Weights of a small transformer language model: untied embeddings, a smear gate.
Each number is 500 + 40 x the weight over its row's rms, rounded and kept within 0 to 999. Layers, rows and columns count from 0. Numbers have three digits each. The size before them is the row's rms in percent of the matrix's.

# layer 5 MLP down (transposed), 384x96, rms 0.262, rows 184-217, columns 0-95
098:521478504506592514481569480490483490505523496502481482502472495461440491475462485529469468488507395540482477482528549438473501574465493493490499539543494542517505525438436416556464465555473441504490568604434542475444476430520509440480458476452545481455445527465467504519519420442511513534
093:502475548499506388441468562627538594466450478493424512480533522540514484524583425548540512488497570477496526528523464462495551523505473485490523495473496478527518527578504493500592540501570513488462491494487511570494484517468509491448477449520524500465492488410498496565484459510520480521
080:513572475501605552516497515466528483469464522498504493512520568500436435557535443521487516447533497490508499452501451525549536522440498482450492551412501519581471497505509446495482474496545495467597458483488560463528536498506503477485485604439482595538530416508495450504471478469472473464
099:444503463558520474515508522470558542490505432534513533544501574471490507519520481486488543498444525564502545483507557494430444558464539569527620534526515590518501476512550509433591557521513561478570488504532497500490460559449519413530442492522468529452485503509500457527482492495478534472
101:525543481566545491494534510500500552541541524470489477397436474469464425511483566462525473471557494528481455481499514468444547520518480541497470437422515559492511481491521474533515529554539468552522561512576474499490487562488430526591448547523505543472501443463556605491490556518500518477
092:448511449515490480456495449510448501525563475518460467397445437486493503456586508490480457459470507513456526572480490420523505586445520499559542566512466463496464552492495500546433488483449532487494543534472562460416486533441507497535531509498546422552479508488562489479535494498560539525
087:483454503545472534491483485499517491509505454429506535464437535528513455491448596484518517435481490507583495482482432487555417513494528556517524504460513529584476443493505469473523440554548523560440517460493471493437571549505487428536479423525526514544490531504569526458481445583495545504
088:476506513551546444520557479504488505494526529546462483428555541501487516495465593522510414511542539474490496477523429544513506520428502524568473600474514513526456512435543503531534497466489527504480572558451583490516560519538482471524488569416464472543543482455559457506488567545495483530
092:505408508485549466482543482517508431484463476452440477486430514423590505459500587456507407484503506535465558540498498540497514471557541529472500445496546551500476550476581490546522439536588467538537492469535507554520479526477521496519495485476409522558507525531476493444437511486508500527
100:473494539472473529456493462569501595486514553548495501467454414493483500573488454526492477488453433437443558518476472542462439399527513493541529483395425500521514527494530485492451518492500443544500535566497482456492553430529489416553492508505499489490459491526476508481458530563522478466
096:430469473485428515529508475481484392450482484391489504501508499559481512540585518552521486431521502524519486473515403510516581538435533447529497417510507516590464491514521513546450521511555483501576546571541568502497482482512457503540519488466445491522535467519530465530481518520507514489
124:509448539515472495494503541470527521554521511506499510498503574481478549494531542483439585493564493455443487411512517426534523445474494503548491527517424496441488529511512560479434497513489490511494516490448482549534479452524492505470563482481537415473422587564445549486529493428458405470
097:525525535524439477475513533478482546481434558499520541544473512441488529482485621467513567507547523466603460522499520465477436503459549521569499489552560527514591538550582498515533487474498543545461471498490472455506489540472526458483434491510472531520495455511464456481578434442515529528
107:461495537507538442513496550515546613496510520489572511476454487497468490569471481461490420521465526450563520486453421551536518452516486510499434521436468504527440452506478481555406559476529439512520525478436500505529589485526493461487474560423552518454468525533536501512498552514531524502
087:446502488554510587515515477425529460480508482444492540463514480493487540505472454555478466591446511492563534555439536526538476564469523511487458506560488532535483455493516404499492445459570534511420511552532540488487532484484514459492480543482498418562528469531585486490486491444565511558
098:472490511544482425514554557506542501555519542436530497505442462514491565482471495537472575542491454394537486519517468534498470464463433537559599475495452547527475556524555527503499508503463468502555452515481572484492521505503426533481539520538510478610500501541487558506535504535559512559
106:489544546463462467528489508451566544481533479516453419532518516524483460455419567551502409496494555532515504582484557445448411527528537528562490530499474540449468492470535564553457472437558488533451526482445483577474486529453478507491436466492498564492472481458542467480493502511509517466
105:528550481557484505505504504481427566459441500554534463536528515527461550528460498501536403553485494516491493479462537513415435527504506599468483469487521474538473448454449465497551492461523502453526462573455527538508467432479495482503587487508485424435547524451518508528554455496576522539
071:464544533520520437506514495499496490455560520521513533471539454558497504500457562506448400463520377415421565553535485498467494414443524508501498514489459522471538502460535568461526485519493549560502519498450540451470462531466422464525507499517489534504543504498454514456444564477496473543
102:519523556533435480551477571575535511502492502469476495500489526483563540509521616516549451440507520496525493486520504498454480438435480486419538575473462545472523514560517578480556462454539492513492448492547410534512540520437524517485481525544490595504521505470461524526464528482463473570
117:546443544513478514475526519455512564518517635542497480521453558475503472476494487462452453479509490494556505479494431478490442495553441508499498499424519505527523494456470499498484450434499438517482557471473492477481532494544445419472554513444466522429541516557553431574499558479474534430
099:519460544485492439518591509479453457473490577467509495554483500489478492605516492485503540453466427491544512486460548472507442404506462523567568554535511490555505549503500593543545540507508442486512561488502504475474524472411438428497488510501517440491460537565528508520495489497524542538
111:534474482561462491450507448535484572606472509455572514465508506413457444525538472515515536429510422505517512512425518615426453450517537541508533443443508532526487454487511565450500487521503501554497478460482489529521524449570509516564461534528460504486493472540495473535520461510527528513
089:506534469491575543504478455428464466502521484524497435474493457530493568536580480535488567494443493452517479498437471536498413431426485479364479477487478518487529514485479587529486466519523498488538510472539503519450455464458518472552464549565514492529500533570424523482496497481477444525
100:532518562518394439582511491512477534517478440427558520523483575498470507527452543493477524501518339501507507489506561494544520482541522501551549491498517524491511490445511451491481506553387410471532537523481483539457453521501504554536484506467475501512486494579522505530470520510483489504
111:437461517553460481514443548572457547466489505496479417511521511486474471442465526502518515532445550522539462548444476541538545455489528526497551528510458464519535503499488527539557529449526453429493529588514543522474566491492529519541523550564504523500560560479472443495458544439555471605
107:467529562477498517540439560451500515509372490517428475534517511539467541434470488463589496519401528476570520503494443459486526530454482490555453457532451515525489552491528443472479493490500491464494493483491525457471533512450555562492496504458437509504536492455469518483544512568412517428
106:488444537551671464510484517467473473490528521444494484476434556470454567486452569419515457531539435483502492494493479468490467606490471490528505431533525443504509496479555444500421572459483516494480495512485514522528551522471475548495532543508499488466482497498487499500530442451503456473
121:478480477510368471516468512507516497485519546483537474463525474506574406510495650482443441403501484535505456502528466511507509486526377533532457532488518542542473480470521521511540512451470497492520559496514540501402516467474481507519502497511522475497478522529458503479560523542528533537
106:500442476459540494471446494540499466511515528485584481478504525482460449506555479504562487525537454517441540529494575619453524491552563555544521479477474545551496429500516565468465520512471525513547507438490546495486523423570482492489442479499547492555544493542514451514503435540404536490
094:542505466505696540489500531501513489494532535516461492504503540459488493552548485513492546519534525526528468499479483475503514602533530453491551541466538489503528483568539449510430462529495522432516475523525572468494487482502435579525496541477480486502515539392530450507533453506489522520
095:570575439505647451550471485524487517494499468504529475506506513515523519507496557487532499555496438523467485505499484444512500412553496531498486509554577443442504483477531414431567469518521534528473475483499408467494553425493561543506559515521444450479498472516529532516533489494521502493
096:512451521483497572517420434536525496479585406451509528521466502578526471484584504498489527443489577481431548510538459491529560483535512471512498522506460532441493425516511592510527507474475534513512518479525520475403531520434449461533567508501552483519536471450506494484530519444472505453
113:544496604545499471494471545561477466414534493505468486507486505495478548495467451484544439472502495498452547465496467480494476524500498481543520492553549442525528508518438372535468433508517495478501528502528515448528526507508548496506491437422487493516571524401519597535411501470470512548
# layer 5 MLP up, 384x96, rms 0.278, rows 185-218, columns 0-95
100:441460429554424585542538418445525479558481486476458487526504485507476458499509468479507478492558501519555453470430506486505497531468476522471522476440505538454485503475554453461464543498509567505429526476507471505529423510557496587569478470542536480441501466453573489502539484489485527599
074:573490462528543538465471469524506518592511484513473556500512453512523544496477521489559566543428486478484482501476556484499441551503522528499441506507468472513515530501554472494440470523454538537497472416505435517515471411530591515517575520574589465468472543530474541527563543477431486537
097:501485523490481513510483427448527478502450394454498491521479494516448481489527516495487503435470476490526512534423487540443527552570501479490598512547543500539515488506585536475488448481576526413530490535481528519470479408506529462541459539398478513467486430466528545547475459502562501465
101:467478476446415509526482516458548431493460504518462514588596508512541530518465486479466535539453514490537538500519516477593477535532505505517505503486546503504488519561498467445463494445496547435493440545524528541520478442557604522444492556455528440462452527465478433424508497544545515530
087:517497506510545526490478476510485476500592562511493526514464500490538427524444433423532549454433530492521500470389497565537504553467511542470505506488552481511493481501556490487610554461520494505456464509423449511514478563459501542472469543513467451493472407421495490534467539517552463480
079:510458565522471517534487451537527428547544511471536455493525585512534533468477480511585506474517420502531561534477493533467515496517526567561467547538464579462417506586484542598539500523459471514511484568505539486516542496448544465524473518538472468491432484517525441461509467554537509533
090:505487520497513531488453493469556523607511466546531622504471508496556541449462524478499570509448507519481479586496547512511508546505531476498558556460574507510564521519501533498471502519448463494501483511457455592487494538548454587485450460519485568491410474448545494502449524527468519474
091:534499414547497535504490544495479524511452495607473522497482472493485467452482513438470533535560516543560477482409541488493470500515496533473543532465621481541526524488422489478458504540447524545433460530479575504487555456510461512472518452511524532386493510468566494463511474504454485545
112:476529457507481528561526464436488456499542461501492516547558474497514445456492412514573490514436507434456451442488565522508512472566585441535577475449506487528484450476540534490543543546486551567501475495523502513534426578493551520501466445544527512459515469512529496447466530538487486578
091:562543499513554527477515468467546603529495472547436513481489537501511495484503515467486561601458518489496394497495569465486470537483511552519498520481449465452518532547533486415519497492494551462474468468525467543523463468494508572529483533594649486511490466471479503503503484508455478515
126:559516514433486439481446510521578474513489387549538538512486521488582472549539453515600539487425551511553551438443548470527497539520568522470584526507523501492488543591495507463510531512490533474503506522443510469506471521554526517512454485453476446511487525427517467507522506482464469471
092:577495446475436475529431465455459521561521491469465425541473473472475456486502489472489467500468484537513499467522538496569489488568479438536491420382484580489548511505480539516497492408464434498541530520485519550499501512512528509446534559455553454514549454402463526501507535509487492514
115:519518474423503489520512435512546494541482480454508470491477465523533448495467455455537489573488553517465516548496543539473536506560553431531502490447491531553601487534501599458511500535482540530571390485556466491484469518527524522531526448511480548430464495572539471533426528494496494560
086:436511457450508588516594536541508471526519477559482543486479476477576474501425528532551456491482472568506540467468519495424493528524517493536550483475543541548564453491487486499526584468472563530564452510492469560545434522468560495566502484531523532477535521470487477562480567551534459514
101:471550454461507475503495544484511525504539545526551547473481575453513478471467401500544501521494499527552495427509584394527507530501505397476522605540455538479561500483539541556530455517464516504474521537461452511530536488491528558523501506438504465486476471488553441537501595519483484492
108:526477453480423505537485512525455478513488456452471485500523579471470482461499461479574511464547535529569484496500531456618537517507510513465460552508443475533476469475460505479507530521528519472500458483494472455572572504470486518469582503466578519456434516420519522523580475557524441415
112:499521481534432549474469561442519526559474530495540508489476515491497512413436530494534468479466533517466473454539505415489519619472531472553528535474465479515574472488457561574520571447511423463561509442479483514457511501510540579435452513515508496464499485519565495547520553461491515487
070:486529439498472471529534554470540464455501580468494517499542542542493458461502485456504517484463465488528387488533508472503494493530542470621479531491461554528467542517439513435562505487530508580528506518572506481504552526508486492517467607450530504453509469416494474506448543445562483459
105:607508553517483433546481551492483420491559544516561531459526516519519474428434489474545521580529488505545476451502537411512526487513493451531545521484464519430572535509517535499495471510484525539517478490513480507442519505487501611539517510478545599490425448542459461490503510524530483471
121:493492458426466484442512502535490494507479445515557532526484483442536540464510506517514492501456519472558554485451542483594515494585530478575509448502523525539493494562504479493501559475458517469561518516506530540532559540508554538412449539439518442437471489451472493490596552476513598524
099:517492498468531440524490532516516497483435513481498540545536569431556497494477456524550513484425445548500474494517593419516548483510448429527515614546479528495462578484464545526527557490500472502484507452533419487497495453462559524560456501531481492511416471461536501554455499528514555490
114:510534494499431528472495561472502464546599516528486525552580596470459455512531440466539556461519433572471511520494522543484528538572490550522563492495498559524498388478471523413463510483470500503536461501515497516458545494462504470518506542464502492472513467520565427486484485546487565548
082:487569411477526533570515488459487513556525441489481604516476527466502482441490492494567526477493522441468451480491531455479545492485497546416483560506476519464529476550538487443466470487489528491464459482492499430528539518553522553417456556571526426474501492432544562468518526493520490574
105:497429549495402504473438504467520522540516500416508547579481506495543533432440459443511514497483461493474534495471552406478458514576477491490517478470479472511488556487514482506497538538471499505525469497441418551519493530457469514561444526398543534520535453560569466528486522443510528537
115:555532547462443444500466476492492476460425509485393522531489505510552499437517446450571509518439531501488449549482492448456483541445497449493480510517466528451475503519487500517629481535532497462512476481475508532514541432569546519544462542515535572518559453468477434486501576467522494471
103:464482547566457569554432489449572485482521552502560484472438529529500532456495510514479511528481505541490467521495529466532508541497480526538524478557466518575507529507504527495545586404459574531525453505491482576447429477491564505532479515592439439490512483487496496558478558526547532555
104:528483449459515496481517479484533451465509548494443496503469522410503475502456526454454594528503502509505423569482551498543534555500515453586531465542467490520532507483542493449497538462563472518485467596477512525532498511502499561605561529490495551389486496501494440452461451459508533476
117:503492474490420446495505494454513503479492525432541556513520507475538481541468530497559558462494539515449504529427536500539532550504502521570487569509527472514490480475498492520591531455561557535530490553609532502525523478473519537517381540474489472478466505531436471462504618504476536549
118:573478530500466580501527517481486469585545506494535530510513589520472535526533425493564480482563487473466400528449516566518494516540485532554579507460503516542413453525518481408477529457528492451474533499499505530530470412521488505506469520517491557492465426521559455458475468499500522459
082:533561539455572540470475485505518506523516523506514559533575457432519514560477474497437588488545532528514497530537516448569471559506464514491440522551476509524588566492525504546500464530475490488550400504540463544555446469487513542542476449501465436540487517484556482541515561559448493528
097:534596454481534541566533471564467442496470495560505532532543544513547420523497514520554532518472482455501401480455566506529529485483522493493495566499504508471501499525510587509499469492591466519495421564506448549453513439471512563521467488486545455489477496556448528442496472543551474453
094:560452446531474443462500412500577527459583486496552543472451555420495457503534485514510579492450590480515460435505478408501512556514472462556520470458474544524493519496523579477527463490507575550501491522442481518535493503523446505463427468511493520490483520482521449451476508530453503463
126:494480540521459525491465489551547483492589474434463493527547501428498478447392472475527474492494518493472496499525587426451494554435534479533522493535465496554493512537413490515445446466508548456559482506483469474489475519456594534544486468451528541524563460516422503529480497449440503532
102:508466468536491479483548513573546535545555449551537607577487486491540510433510455480524486454470545521505488551454473474583509492498459426556567605529505548505484489574491525476504536448474493500514540470498436510530465491485509508515541580471555539505471491481493503545516426423477529491